Each number is 500 + 50 x the weight over the matrix's rms, rounded and kept within 0 to 999. Layers, rows and columns count from 0. Numbers have three digits each.

# down: layer 17 MLP down (transposed), 256x96, rms 0.136, rows 161-182, columns 0-95
# gate: layer 17 MLP gate, 256x96, rms 0.148, rows 162-182, columns 0-95
# up: layer 17 MLP up, 256x96, rms 0.139, rows 162-182, columns 0-95
down161:522592541501544476575529482486479499419481527519484426475509476480537584510467486466550521466494524496503401554349500496498448515577488581484513496508542608505440538418453392502449454372568385474579526555449435561448522436485472478557468478454473458478567501507451369423477526505491420507
gate162:462532481479516476523394469569586448367495432576369411436490411442444480523523525518543452557533494533587450447462489512516482532533489533488463438467517515561470391568477442517511539473440509564489494503475469569521475440482441592510465467525402478534520561471501415563525485460486564421
up162:432498440380486408470484548516510473490510445520460505558516610499405484530611479521532515501431421478537505504562517542449559529528444440556503510508546446538439484489508559573470502461572495482557412599450456592531505572533458431473516522507446485433463512542413577415433457611554550479
down162:641457575551564425518487549464488511449532507561520521552461449483436544423325577572514541504494589529609511460547564539453561521567487520578465440524519419471553475479547537528511507511530524503454553505416567553548480500543552529473458463492485400597513471532482447541479436506572498452
gate163:511523475461488439421519519412517447609521450548462474487648548416459415472530507568535551483485465407635410529501514520520517470569496550539562457542452476459508495559517501496479507466567519518520497511491499432495438493434478627447523478513484362492588493432537481509536416560438498515
up163:507507489497515499497465533510478477457537412482469463540429531490515578518521476566493599484460462558560485547470433538540487566437412573591472487450516528475604490535579490457468638537589382535494484457556483490507544573570518465391418554443436479504498484524459504517553501436529521591
down163:555558594478560530471484548570496484486493574525444460537500500514543495404337478514590427523555414586458463415483510402482539496488397491515434505467517545550539528565465493516471514460542442460532535454483469571465524505463459489569479635480522495484472511427490493619567477422504476513
gate164:407480471450531498526528517613497561450503492499507339430477356488408470415507525519526470502480534487563453495569470494541523434477472501417560518508526534506548526540424472572373472446482582501484485464503532577564481522514481464512416422445414473510500515530511437583595447606442458514
up164:488437489466504472588486563524475478566458417471511553518489470484513492490474462439438471340592468528421545493437429493528530534390549514452516531517475509535440467517578453585563501554565488451519511457469623463495504432553509555439541444568519389536583559433506538468534541495386455485
down164:375474402446432482511533554485533452463530478563485465524513593518460597529675469474545584535495531574455556573438484524450508461362490465551510500461529477465482424464508479518432515546464433460481510571457479475471468425501344451490496498596508398501564631516440462445591512542492542467
gate165:562512484547551551525453434471544542420532460562604505494593486534576434552580527421544443511513530531562458454479525497462455505597564509452467495568503416371542473492491614513547545513470523489496538487510493449453467445528456480455467456563469436506516577497480561530530431469592494442
up165:472509559654474509419514487478527496491464547479440546514569501420583504493463482459404436560452545466560498550418508518423506412442527604502490565443463525516472487523437502507436513523518502432490428436434530543547470458461490474524495502522554468510509503489459465420459438528416509508
down165:550537450413446534467504486586525526561516552509487505486561475494431513531492499496551525473526569501475492476477520536555541520508462538553492520494496403424343522544470541484505565528619538541556503458519512480541530391514569535503423578524447506550536594498433561383522499461550524541
gate166:519555505571562407466466441495526413454466575423475436412448458581579535495537416444531504528458543378574506422516520527460534469451483457478419513561498471524456457517512527491561495525541548516495562564434443537492474518507472486534495444451534468473507566413419513495485480554483601513
up166:573546520541527485477426558546489545448497549531446518461497421483498485465481553526579516624519522444479452477460534349437503493480451513509563511485488594458488492532545421469456461427493537549487600505520424490420498525452505459458485494407503447569599546612496567437488526517566587635
down166:470472627534458550471540548450429517496434450467507494431545466469491527483549478465577514466491517504507462572463434449545510459499546511574454454575432555511599485484468509487625496498513457496561479647534570472493474386453603530442460501465482546519425451477505451485510543585518546385
gate167:473488457468586450537517451517557482467508471483471469505501386522553540534490564499524536508429496559576415521499443512437487464524560592468455409515522511495590450471534477477487540557421443495510399485491481386502542472501563484517430448508457442525562510530462499419522491532523496420
up167:428455497485518451441434459503507507506495571488552436441542512535523540452502465481513433561412432614513410462486543481565519501537569549522453475509533510541506457551495531463502535561592471479538408454528592576470471413477578464482522481571577495550509483436581457527485489452460540437
down167:528472465495467587476590465471517451518514521503550517427451390501547525509498552469563585500504504503505474427389526566606484501488477395474478456514463511543514574521588507451512534471481498524429506573511501489547537489457449563575540457535515532418595580466516520556522491501414463585
gate168:506497442598505507563435497503435491540416524515534526603567494548438497465583548551473521454547478425455410408470501466501451507554469546505503538536472546491533391505475443496469559404466599443479548477464591479514535502463530449453479448521408418474542526476464521471482448419582438550
up168:387465508532486431585454592559539485501507558526470488437428479546475583434426494549510485629523605512517463485587511564544505480506474448435478540510512498462648503490475462445535526398570487465462506536602450483492466528511468505527428590502450485493453521407509480426497505454439497541
down168:545545443550467504484570509418474402524465508484464408526583486490519512562515418565520493488490486509465467587432453463461525525408527507535586469641424533434584538431574427533549455429453509464450447488482458474421521520505445609456528522470536474479453410473511440494494416523528505521
gate169:528536575572566432548486496455561449518495484496481449440494389450543460541502507534525516505446531471601480475391534479491484502510442557492500423462504471601496415424437451626441492534465542509462582498479432472500457531427483525481474527589461557610577646572445521432549426495584492462
up169:557561488642525409510504570450472504479557494433563506470557522568517488416516465523539468510479553499500431489543500547525528525527473567438444506530517445523547464499495500520475473547485559359492467497378474450557458470542434476560576490420475442532480524475467481478416501538528497564
down169:505442599508550583521485562483458494477402567542560443480529485469480502449458480430490514499461496521480580504503488539541443440541596521536559555518457520483458498435499474483547476426578586543490527584615486537501501480468465547526484549568395488497493498422474515431485547508440518511
gate170:504501456481481512523436546528524537522480485454589528519480476422568453544491522495510489452439420546558506426531382485419520517463524438515513437480494516421497526483565521427496486476514472437549449470525490502521429526536490477436437467550507470594613522450528534521593464447445440535
up170:526519484524450468530447536543496487462532518375608480522397528558490504522499554560505591521430432543469455455507509553422491592503499471459550534425500463501483528466539562531499491567610499434438547439507457506417496525567495455526511450482499479496575569587566518509561562504450469498
down170:571499579556524432497473486437598446470498537502460560464478470553542494504400470448629481477438578481517549460515487414574569449396522446444499537516511502464497522510550510500395470488413514543472461428512476472543509503505492480471508452519492553435530547502522500441413515504461511563
gate171:458505554573582513470593511516442521476510450479554436436499515465477509489497445550590481517425555503512511494570506542506496505487455494468494585467412375542467435492571459461475556672511481392491428506423471520491490537486488483563455440479469570492387467540477481517434445554455515478
up171:589465561484446537568482515514451499523459519520562499523413480485447489477484508438571510461481483460442563486507515501564463568490578508482501477462595508427511530448515480516558475438549513557422557498612440628586601520572630571521542613463563529497438465432451427486440525506526458525
down171:495379428458445453517542472519500430463488519494538406448500571585509452436692454475482480511512533507536521446386478493481438509511513466425502501465529551455551476503427472450535505562500516514570494489521586408587508469530482514446616483458456481486571518421561421463563478496517534537
gate172:489494422453540452549419495508580495396453488487529363502588468424504477488458466556530516456432454482495444490608436507448453492494382437480480496507472601461435463468568506465586468452520475496414458536476561524494393509491449430461410477526589507588542487546451494448548430476498514423
up172:602542552510556444560465394446525541436507579444504451480394462488471549413494498577466527517527559490480502423503434403499443513422476449496537527580465572420534437548477520569512500431563598504463437540546447494475506445483521461472542522482538494485501440491538459533472515401422510411
down172:540439438468450504556505434403422471571487501566397522507554550429474513414505521502517440523495536566530453571350527530582598485482578509460466540456520501513533550496524510503501528467584545479517544536512437499440524493450397477557511584577512416479494492467467457462554614477476489489
gate173:428541449468453549544566495538514537519484515431526522499496500516419487460462501476543477489452465447525513453533525534477468443462477506589523525474441511462572572454487530461557521568467425371529556470431470590526627586483495458551535578485445502442533448566503450438428485510460420519
up173:552514539490533491480435565399516437535516478476512483593485524519512560554518480497517487526508501485460458587551575560417508566576468505476600463464591443493492471547564491498576518412547536500456561553491490545468473502518505628455504423460531502466542526532444602522501577542475488554
down173:517441493453418441476585477457572531517492505415513515403509454492427486505619421516492461434513491528549478425499540511524534440463474508533486528530472568514487539459492483420489510602506539424490497502473533558524580548469447439579527566533470629515515468503532444484521488485468483480
gate174:452600473460596456481525369447604428548528527539509506542503435508496531396539449482493538514473351436556496389419445509432507447516462481506486594487499483485537557471499553397500546580517480472539508483483427581530471529487395494511457476455507525534655496452526499482498460409627510447
up174:479438457522423526417431427543505478376454502497499430505532430538373541475466458534482479443548456473495526486510604476445448421538467522436479536481514530431522546406509404470551540529612497531476494526552639492572474538380504531437563496493486500471434530514542477496501510572596573543
down174:582407489514494485491439527502534510551473525543590530610441506490479520484492512432546389485533452511590419610606485547439513493473527558540469560440546508533435420439495535513376499572470450503499507549577513441524517576460499527523493464554445530591594467480503474542399454508431485557
gate175:459523492566485569458517582557492553525497529512500306545459541413491463540529426522513495473454449504542406513446502560511595489518508570449502435433529496494462483470540530553532507523458557500447472479556504561568594560510506544631459497482503535457601542555517477526582528398457405513
up175:476490512486500513473541525504436485535468564582512512569510500468481477545556541448546571487517429513479437509595470510414452496546525493509481471448439639497565428471548481454507385510484505486554547557506458525414601493586487612656452465464448565494580576494482545561509542437516511449
down175:469445516442492607452529519484522532504473390447518511577566508487527540587455542464436517500449467535444441491424534589546498457484557512527487496501542553520494629503549432503524504401528554475555598545484573508511505556492493425466479576442395531500498425536525443499454489501508561418
gate176:521456547617461457522437560438579456397555472550477447468514576499499420504578513518563539543543561435555554542594493534495504523528509438543500564440437390430501444484465456519475457507453600554547460514539532506549452479506505525456462485570356450554499589505474440554392556517564539592
up176:520414503511512497507521490516459658483621551516451465413455446479581454525540424579450525576540554429533535536527603568507450582591447463550376456519459504576453462502517483582505421493505528595501423489462519466508461472503505492522479421496472494455503580481496475488465483505439547525
down176:564553534475363566499541444489491402479434512580425518450508506444506447469557443495492551509478471527510526527442554491540545457430341464494523561446512472481471546413486451513467553466523529531510441539486422433557545475445555468539506478467464558450492469499537485555582462488480484487
gate177:422561371545497479592513552538485472466419447502566478443405368527551440511553506575585508390514455523508492491522472549558555481474508505498504563520389503465550426415404432495554478518494522541493466513436489545457568436528408465531545543526514451429468531546469480548439516473483504489
up177:500424531383491443442614504436539518518480534490510468628553579469467436485482542506586477602532494575507599520551554527527487520509467584531570455534561462490460503523435469486480518517463566487496489452480476526546473610576534535507471537500433433554469437582581433513548533558549456516
down177:548478445483510497478500493544595530496547493477505401633542511494354570548643534475491509565504505565459520509537468620566460486552470610487510511502539468583540447563522514401476501525452439417543543555523500572539517531473510513436423497547540442521501546535553519526536498494582559402
gate178:545538452524460475522460492432500402513499529468499504450536420439456485530537413403526498495501435505423524480576470443542464488483589499448508431536448439450518523449513520449474501443440580507498537541498558422453585496578520446504555451499528515527448433490524494546507530431440525579
up178:459424419492556434463494448544571441445446559515538543488545440482495623487514451554410494530511448505445552453427474476426445507452488502503589482522414494473490552396468523489546532486508474527479586495462459491454535536530525422435492470503458463502563499492493482500450350523470524529
down178:545448484557470552506475549538520484513427552522428499372528634524490405474446444427541454520499494490525541568523502504554509428557590421473443524515549448466428483510488446494561493492496577463549523482545549474501565453490534607511499467430471488514511468470524493430442628433474501542
gate179:536438485523476492541497520485483401471451500493515443515500582503502535440546511581593571439438474402457537530519467490435510454591489477458471406517552559452464516506580462507463548461454485546557515499508537502443442560538355545498517544504475554481472482466475475422606503578483605593
up179:464566470480462533487501379590511518528518431558420547489526620530501533512466575539467405444476393506461480449511491516455460429596452469506512489453464499576534549540528619559505545526441502555492459534438457521421430533573525473379507451448459510545395461505581510502450564474431481408
down179:545493416480466617523537509436574386596592506467533575485571503489517533490664557551508481515448547488576549625482444435551551501473524533464492419496557413453458501516451492647472507533549434588487499465429537496499488476561415479520506575510471596543548491552535491433503487483443588489
gate180:552535461523455477444554485580453546461478480536529499514494394534494523540553566536575519556488517522505536502575535512487569491457463520573507528526387560498549459459497439446579493565583551471510484462440491452580528490565395532500546555500409506508546508505563437511532485400598554482
up180:581457501494525516569487474429533465496434619454452504545407559506599528446480594482522514534541420485445473461432360503543499413537477415583567505507573533518460573509543548496615502569511466534505495530481506499477534474523534429524482537452550444487438557550557445461572519482529495538
down180:479514425475466502590570408484424443630563522569549488466528442526407458514604503542523506528499579436461390510408410533482533555547438445520577559457558552406490547506452534495422505447525456506550518468493478469548551540519515487463501455475562496505432482521573526461452480619470494481
gate181:495450414544500594421464448452414485523450599502561536511448414453379464523510481487529406460397485438474475470409497496434456481535462506576468572572524450422520457458467455547578604466459581468380434496521507514420457541424457529623419452471493531507500523474427490507500423538490478535
up181:514492537577491510450488521479487539519396528470481473493486499506508498595496481538500481542426468465507512506492570506544491532481436559528561547516509455575442430424456412622553632587394524515466439481413422487562502512451592515506506633492592468512522527534375502545417585508548487546
down181:564548417465439463483577614536548470487529487503537500453538518519557504517507456442519443600401474478589557404425561496491458427458478492412514487513510416555424486563515462532537558523448448556624502429505537466548446411520560455406440478488456475479470593588551501519476568578505492487
gate182:456538515456491454545408512574415554455557526529497453543451535369513518586541518473492531527444524456555396547502384490481549471523451547559607504473459396474548429432529410533516474457504521366534535577473541490538449475593504418490487499520500541528502499450595479448502535501483515513
up182:492434424421453539514564449541445468412558433466475413494404547480595495489503452482550519504503428527523458551548456491505466485515539485532601439518554538517547569456512454534461482488578452543449400460507521520555497539519494528443559496479390474559531575460455531440476522431468469464
down182:462440477528424425483434449554489484382555465492391423602499532509565502425421491517536558449473511437523498502493463470485515546467460546397420524529535496458477510516455505541478561440454497484488432480528520487525511454478557482458513570524512532590499551561559392474475596500496490454